From a checkpoint of a small transformer trained on Wikipedia: a variant of Muon for these matrices, 4343 steps.
Each number is 128 + 24 x the weight over its row's rms, rounded and kept within 0 to 255. Layers, rows and columns count from 0. Numbers have three digits each. The size before them is the row's rms in percent of the matrix's.

# q: layer 9 attention query, 192x192, rms 0.0649, rows 0-46, columns 128-191
# k: layer 9 attention key, 192x192, rms 0.0635, rows 0-45, columns 128-191
q0 105:138140128131110125084139136135147130163134159079127158121134120181153159119141120134118119117184134134154136114141141098165072125123150081120098192143079065153131084144107154127143148108143137
k0 101:121104186120140173126123136158141142111111124120179119158127108116139139123157102079087129123167131129100095140153129105168132136115166146135101186149109122145114103097107103136142150140137112
q1 085:141131136101107136156089170143097135104145163136135086113170108162119127109101130126116155124133121109172119095125162136154077132122147081118078172118109055138105104140096146104137157139169132
k1 111:127100146106118174192126115122109125128114119102166126139104158139142136104157131109110092080114143178084080149193140153174112099140127149102114158143124101160127144115133115170129103142116123
q2 081:079131129140131124107119109119109138117110122112115149154148109150125139142121134152135136097130111150133162125106173131125138183101130110107132131147116115127131128166090146118145156109119125
k2 110:123093133078133152162153156129172099132104165142092122129129130144145120099094085125105101131153111162131073109161148127143160173148108142114111147128158093146179134098101094116135149120143104
q3 092:143140115098108158122097125134110142149114111171100129121131066116084160168137168110179121188107177109125113099158150126084100119131128138137161107129127151130075154144118111139169126127143094
k3 105:123130102158160135134118168155096125164157115153100112113088162157107117150159115125097115117171119143164084137121149095144133144104113146129106144124123111124161096176120112109121118130144124
q4 094:101154106153107098094138131161131141192148149131123125119153121144145170127130149127166130107180139127141100102126146077123118131115168083115141111085116107111135122130122103135148118137104099
k4 105:083113150115176104125095168168098118127124153150104144129167134141131142122130104083147136152173110105126124086130137136132123162122146144107126149106134107147107113150090156124140128099139170
q5 097:125177112125146133087131129136135139127109126128135104139102067147112154170129094123139134124132134127153174118193161152145110123112128149127123116106118099102063097106123133127187130108131078
k5 092:098169150145115100170147142118112130136099125108180106151132134165146141136146131097115137121133113136147134099153145129129141161109104124155120165136140105154077096128084141135119138127131111
q6 098:116173139119100172121181119108152094128076160136161138130115125124111109125168182149164150147124130143175169114123117127154143162124100158155107135157124148127123131125121116111120146133167132
k6 104:133100130093175142130145123149115157133129167162156150127133159107141126111151089114139136139121108135092112123124125118132090151143156122114158149141122119128114129139099139114121123116135124
q7 095:153147166120131129176173122168133105135106136088130121112144104135115167096135118112106132116157112123124127105145133158139100088110117131116101136126102123137101091112141111126192131123129122
k7 099:129153114121130148123115121114092121146142168113068124072134143102092147139129160155155090119132187146074132145134117130115111162133137132107154131126154120123178181137161166128083142134172131
q8 074:112145121119137123155126180133097145151128132160139096105143140071130090125071167150109122131125101110137125152123113135137121137122129092115136161126122103083133109163160152102126087126160161
k8 093:114119139131126172143123118147125149118146187144113136140137146162137094154122110130163150159172133130124113079149153163126102114076131070128138119123128132170095148153075174114109121132146159
q9 092:127190076148156106118123144134116105106100145107131132092139078141192126155124124126113107135107097152150163153098179110090091136121109103155112114172149098077120160117137128121131160138094121
k9 103:097156159147147105141138113156063146143111142170160090168127100138156158103165117134113119133151130134139145092145170130168119136135116127163139139141121096112089105115086111170101120120132123
q10 086:154109133120164147133139168136139120140121146097108174098151129124113143100114143106107126147118122138122100141125136132103166149126138102137103151080144144140146139095142127121105125148120126
k10 099:119110111123162094138121137130145142126136108101101138111117094097144154148128132120128135102083131161111127135124068128098117103099111140176094104108148134150151170148172147116128126170117146
q11 086:084178101172105135113118126136127140133130131127143145153099112136132104115177085164152163156124167148121136152089126139129131149155138077106136071098108084117114109120116096129139135111128160
k11 086:087144135127153140088098135114115093106177150092138107136142145147167116132143085121143169115156147092138170115111173151132125110102141154135139126123147125094131123126087125151153139112147130
q12 091:152133112098131118111130119103129082102162105147099138142124132108089101139122152107134137133092150071146121162176119134121077151141084105094115161137162162132170114091132125087129138110129152
k12 091:147109118082124108148101115123145128134100123120140181126108111109153170136166147102134075112119142157066116115145155134139110099080127152130128096118066160146122172174117111157136134137116104
q13 093:113115129101105094186164120126115129152111130103134180130156115097167183135156168125110120115108126161093195141152106131165118130124145145137138200162073132120130137106123150119134117116162130
k13 095:139125115115097121175088136149110106118120126123125140129151150160086097148112104111073117100094112105118074099092140169126113112138112103124125108084153141131104092125139131179111098171110130
q14 097:149133116094145126138131107126087162102138140124101137137091173163145117153148135145133131105128126118123145151120134134121188143158123100129144114097124155127120105154100126109132148157143098
k14 097:122087143141167159125136153149107117099126111106096103123127130100136109163153069114146161112143108081162137115133123143114132111143128111131155122170139134129158134151134099130098176146161076
q15 102:127158134103100153139107158137137104112140153135099070148108134128198136120088114142128110153093154092123139070094121127147132170153074127132140123169131079107173123125185099131153158134103125
k15 108:105102151177144158107114090156144126137114111183098138139112132106140087129126126121193158133112094155120123098147134152176150118146098105117097115140120125109117170103085160108128165095138145
q16 105:114135162119142098119115155156089121116130128091159166143129126103135130140076101134134147103084127130105143114094080110161084116131104136144072105109128168135110112117135140134087134103130123
k16 098:138091114132144142159108113109093180146126073094112100142121120180158152107153114165139193170144114150145122117130197116136167124161131131104129138146107150088144082110120086158092115091125126
q17 089:137133094101127141118154151093129085141153105144118126116138157129066111138146160158133151145122116104158147145086155130117146121150136129140143094137170118141151169123125182113132134096134167
k17 096:120133171134162138127146129117122102100094133137116116160141114148136120109129111169113110118139110115109140139134164170146101147083180109141065124143150154164146121095079128112104145129151133
q18 109:107136116098121146085076113089112101122113134150158143083158105110108182102123094108148135126163142144141123153157142098122144103125139118182170155116120112087131108154120139146085090117128188
k18 099:116163104136142089086153082158160144116103097124110143144128107165178133156130116127128136116126123139122110108133135095153141143158115171062152142138140106112125134113137111131109132097132132
q19 106:122138105110134139138153107127127132127162123138090151114139143130122095098148120120193115142134160131113121076162096181118133186130126146127105118131135128095152145135134124087110142113149179
k19 102:107149092105104153082135137140129138148110133139140137129153132138096132135092107149109109152149090155149156129108184114089160154162157140170140115132111132143172163151116126174136105132117139
q20 109:149135141121157111145135114145110154115145141093137109106105165105132127120133152152120088125131151100126103070109087154155106117119138163136093150093135080129169130118135113139145135124106119
k20 094:092151114154137135127113160150174155153149135146099143114120153109136148134106123159144109124122130105111113125137084110101148161132149164096110167134109126126145106176141124131109116170103184
q21 092:138118115143116128143181126100104099150117153139143135133146107064110127099121126176125128124107128119173114094153122132128118126111173103106151131153126143093109167125117141107160171107186108
k21 093:081117143119129143157117104126119104131131136145117159128120144139166113114147099120094129129143110160107102141150161113161134145137118164119143138101106135129115146160101143117067119139098162
q22 109:153113137122160169156107116161119127099104116128133135140130164118117143138174121111155115094108104159124112161127090124128150163160104134079089132149128124122149120121148077172110120110126095
k22 096:112129135123129133144142164162089156128108132113154106120078120176120131185134156110141129153099130156144126140094129132152135112067100103145141165120141114125098102139123154153127180138113132
q23 111:144135116116146102126154111141086133108147088111128139095124146094113188151117190141108091114118131139088136128189120158147090093139116128137171154114169173159128121163175131159147136080119108
k23 091:155128116117150119153128118125161119085116155137132133126147068137128126120077105147132154162105126111128142123080165138109147148109168120143124122113122114076140142172111126108143081132098173
q24 109:124152123137106147164166127176116141147134147109125129090107116141100131140107137158123144129113136125160136130112071148121092069142159160137162176118142124105104159136113126103127106076138107
k24 104:076139154142136134136111146132123145127149134123157135133167156108141127123125087161128119123151177100108116131150155070143137156133160089152129142152140124095132113102176141073119108147179105
q25 096:134201143124105155096096104171128161086117136090144117119091129114092110141103160095108171160073165150118126131115110170149070097078139156098125172081108125098132148152124123136140163109131134
k25 093:150118116098147119138124137167154141145145156111165130106131150118140116138141136102123113134165125118159079114106141133142145132143130133109117094088152116110101090166169109099162123076176142
q26 104:132102134105163145084194148139103098095109154130153124147142148127170128142104146112152170146148092141138162103141142124104132117132137138133108154152128121120076153130137126121113130161145126
k26 101:148114118129121114168141122126124106124107107157111145114147112160051120120138158103125128125123123092164116153110137131148106128134122132095154183134111149147184130111143127128156123160151075
q27 103:167152155149096091117113128114159167168174081157155101110155133115111144115141116106106129145128129120131121103140122116110124129156140132143134113153142084084130131153143056134131114172136095
k27 102:085145108123149158147114138118101102129103147098157155140114144129143147092135157114135152126129151123129143127103139119120099094099123158121145133145110139133162110118080115139108128110116155
q28 110:127105124100124196086144116115146121136121094106122130095179123081144093132125170130188144153108148123147142130131132157129136133119116123136109110140121143144138121103163114186146129089136109
k28 103:096113119100142108122132089144149116105117141083129135150144110163132118133090106118136150143096100141129130122143132119140128098116072075146113180120139083156125101115126149163127144117096110
q29 099:115117114107084113104113102121102133152084099115112130108155096091109155134116174134161149126134162155132163147138107084088074109137144133128103159109086129103116131125111121108137086112120131
k29 095:114146179129160141163134151141141168075143111172109122150158087144171107121190116113130137117131118121170143127151141120144101151126171136114097114118146132105104132152115138135144103104130134
q30 098:106100139119096140127130117121132139185160114140103124138150100147081062093076132209128100166155138111156109134149111106123138092185123118189121170096107138122110139169125163094156116166134132
k30 110:118157105147137150095102129148148126085173151144129105118088161103122124118137122103156133103163093110074123146123101137154151130113121088182139110125096120135149110130144170113134109166101124
q31 096:118130116164075102113088148139137117199129145108144124135122109143131130116133145126123164113130164131168185094115163128112138104110147132184126089102151114156093103130104071136137140104112116
k31 108:144175141121129129089116105099139161139130131075128118101084107162121139141107127110111145107143149124125123159141136118138171139127152173179149166104113123072145142091143152131095109100149112
q32 116:113161108114071062106116126147104147129135136198113096122123112141116161131136142134149119137146129104143129122111148130082103115150152091117159085106130136095117113123110122110174107120112110
k32 110:132115100152131088074131134144106144120131131125149140131147128154124122171127120139150174151154085100187165112068128112094102147115145084147120121120104138141090075160133137111149164116129126
q33 108:103122102106083085146117140108122133137135111179097113123148151151102118152137146140155118142125118075131129109097148128060116123124148098122168117101132142126123121127081152106188100149122128
k33 089:131169155162123143097099137145078163115155127167132130143106100102145120161144112132156145137155124148165164147095127116125122130105153101166088127121082153108097139143088126092130146132155167
q34 096:127185101140123104108135098134192125184127133107148086122111090160166143175127121146133099128133173120165171119085164083082098128148165110159159089113115128141115095119121110125136073123129139
k34 090:090121139125095129113143144159093104124144121109159127146115167149106121125182144120127146139155138115119115123121101158174075128111130113088110144175132123130105111104129145137159158141144130
q35 093:141170135141134151147135164130102163164109108118126137131120097132141159159117161140151133147088177117107120137157106125138122097112142170100158118117106112147140139142142073121171115104144131
k35 100:129135120122124118099136167128101127135102126147098109112131157085104128130128162130155161138128183068142126146125112142105114164184096142122129075117104143101119156121121124091138145038124142
q36 087:137097145087100113128132163129109114115168140160109149137140148158147111141105114104115064107134118116108130117159130119139134137120129105128123132098086142133142108107160164172183114148116100
k36 100:147158126126098127099138127107144132150120144084130122153142126096110159129159144140096130105104124152126113115106148144122148118129129115142105089114092153124122130109100116142164145121123121
q37 089:154104074126102125145099148133129143135160141147122121113140119080076115127073133127128121173172108130079107136141142119123142073157127097146148113111144191134142158150106157118123089155094157
k37 109:138113147124127145081125097165133169091136126173162109155138096143163148143105165154134135150115085108131158113140119149118130120132131098126077121139106135128076064132143123068157127102139111
q38 099:101142113161092093114125139109143145133137129145084145123133099110124125121111162166118116139136123131127133092150121118090152093146184087152143091144109159132129150172167146117068097114140137
k38 108:090143135116092124142128134157114128124175139163176126135127128123170150133122086095125128163160103147154121082073165118145132156112155087143155137146139073125119138147116100199156134181139101
q39 095:138066162146077111145197072117123115104151123110114086146072133133103126152140077140099098143116129119132123118123129146113105119107126100109123099085126133100138129095142098149137150145115086
k39 098:159142141135117130118128118151139101131164113112136163089133106128165162144122128149121094108116137158125142111187084133144120126112134155154126145117106108113092085100133097143137120125082111
q40 101:110121097127099156109069133181124146134140113146111108122134107148167133140118085092102104111150122126149153128101153081141105125108109095120123117118133150119103130113128134147153098172114063
k40 092:117127129108167132118122106107129161126166181109171121157159121131095097119078120105121147117140118138140132140157101153146170138128114146210119121147085121126138168122097110114136123088119111
q41 092:129114127147115138181127111147154147137157117137133147146116104118186128142156071129101116114162114152163109112110152138112101109074124131131157122134140110147116114154103120140145114107087094
k41 096:119144143150134094099126159134091131134114079068108154107143125111100114091130125121156102140070146111095138140122080114091105128147129130138136077131115135120131119133105163085162130129128189
q42 094:129130127122144113130088163125137145130107121123149121139053157147109114126120158114120099114139131170099108106122148109130130120116150093103096144166141127121158157126138132103101088161094136
k42 097:114112149155109095155100185134122118108143120170121145122095108170129081151173123138141152134159096113147088077129132147166122124122152118147124113145144125112141126120092126142156125142148155
q43 091:168103143159148151141103074072102142137175153109090172126126140161129192135117094160150104114147117165171123099157111125138097135102101128138110117078102111151098126158103167130118096158098083
k43 098:135143127106150104119136136086154116112169141094152121146095133141137146123138135106133142185138115075122132151159092111174123161157120146113134141102105134111147137117176138154111116131123134
q44 087:137087119114122168131096128121137118159113096117171143191092090187113141140132105103155097138125123156107125130119087129127185157126143135140138113123141135143144099122145089121158105144141092
k44 095:166152129128140133090121145062152122144115115131138142126137146150081105162128157148165117104081131086100117186113091108088151118136140120112156115152075143106136147090140141118123109144087125
q45 098:120131102072158136165139142128141120103140103155135140119148119115145131106136183131123113089095167109132146129085124158082146138125176147116156110102096116155147141094110130131097162148118116
k45 097:112156108096168107119113092159081143126110165121114137107118152130133144163094057106144121122135145126117136106168081175130105144097100155161139147131089106108079108131097104138112075115178124
q46 105:094121124142127125136114120133124094139140131056096139103117109064116136115134163164142089126154088095137126135125127119051124105121152127126130119137056127141105110169133139108144138123155153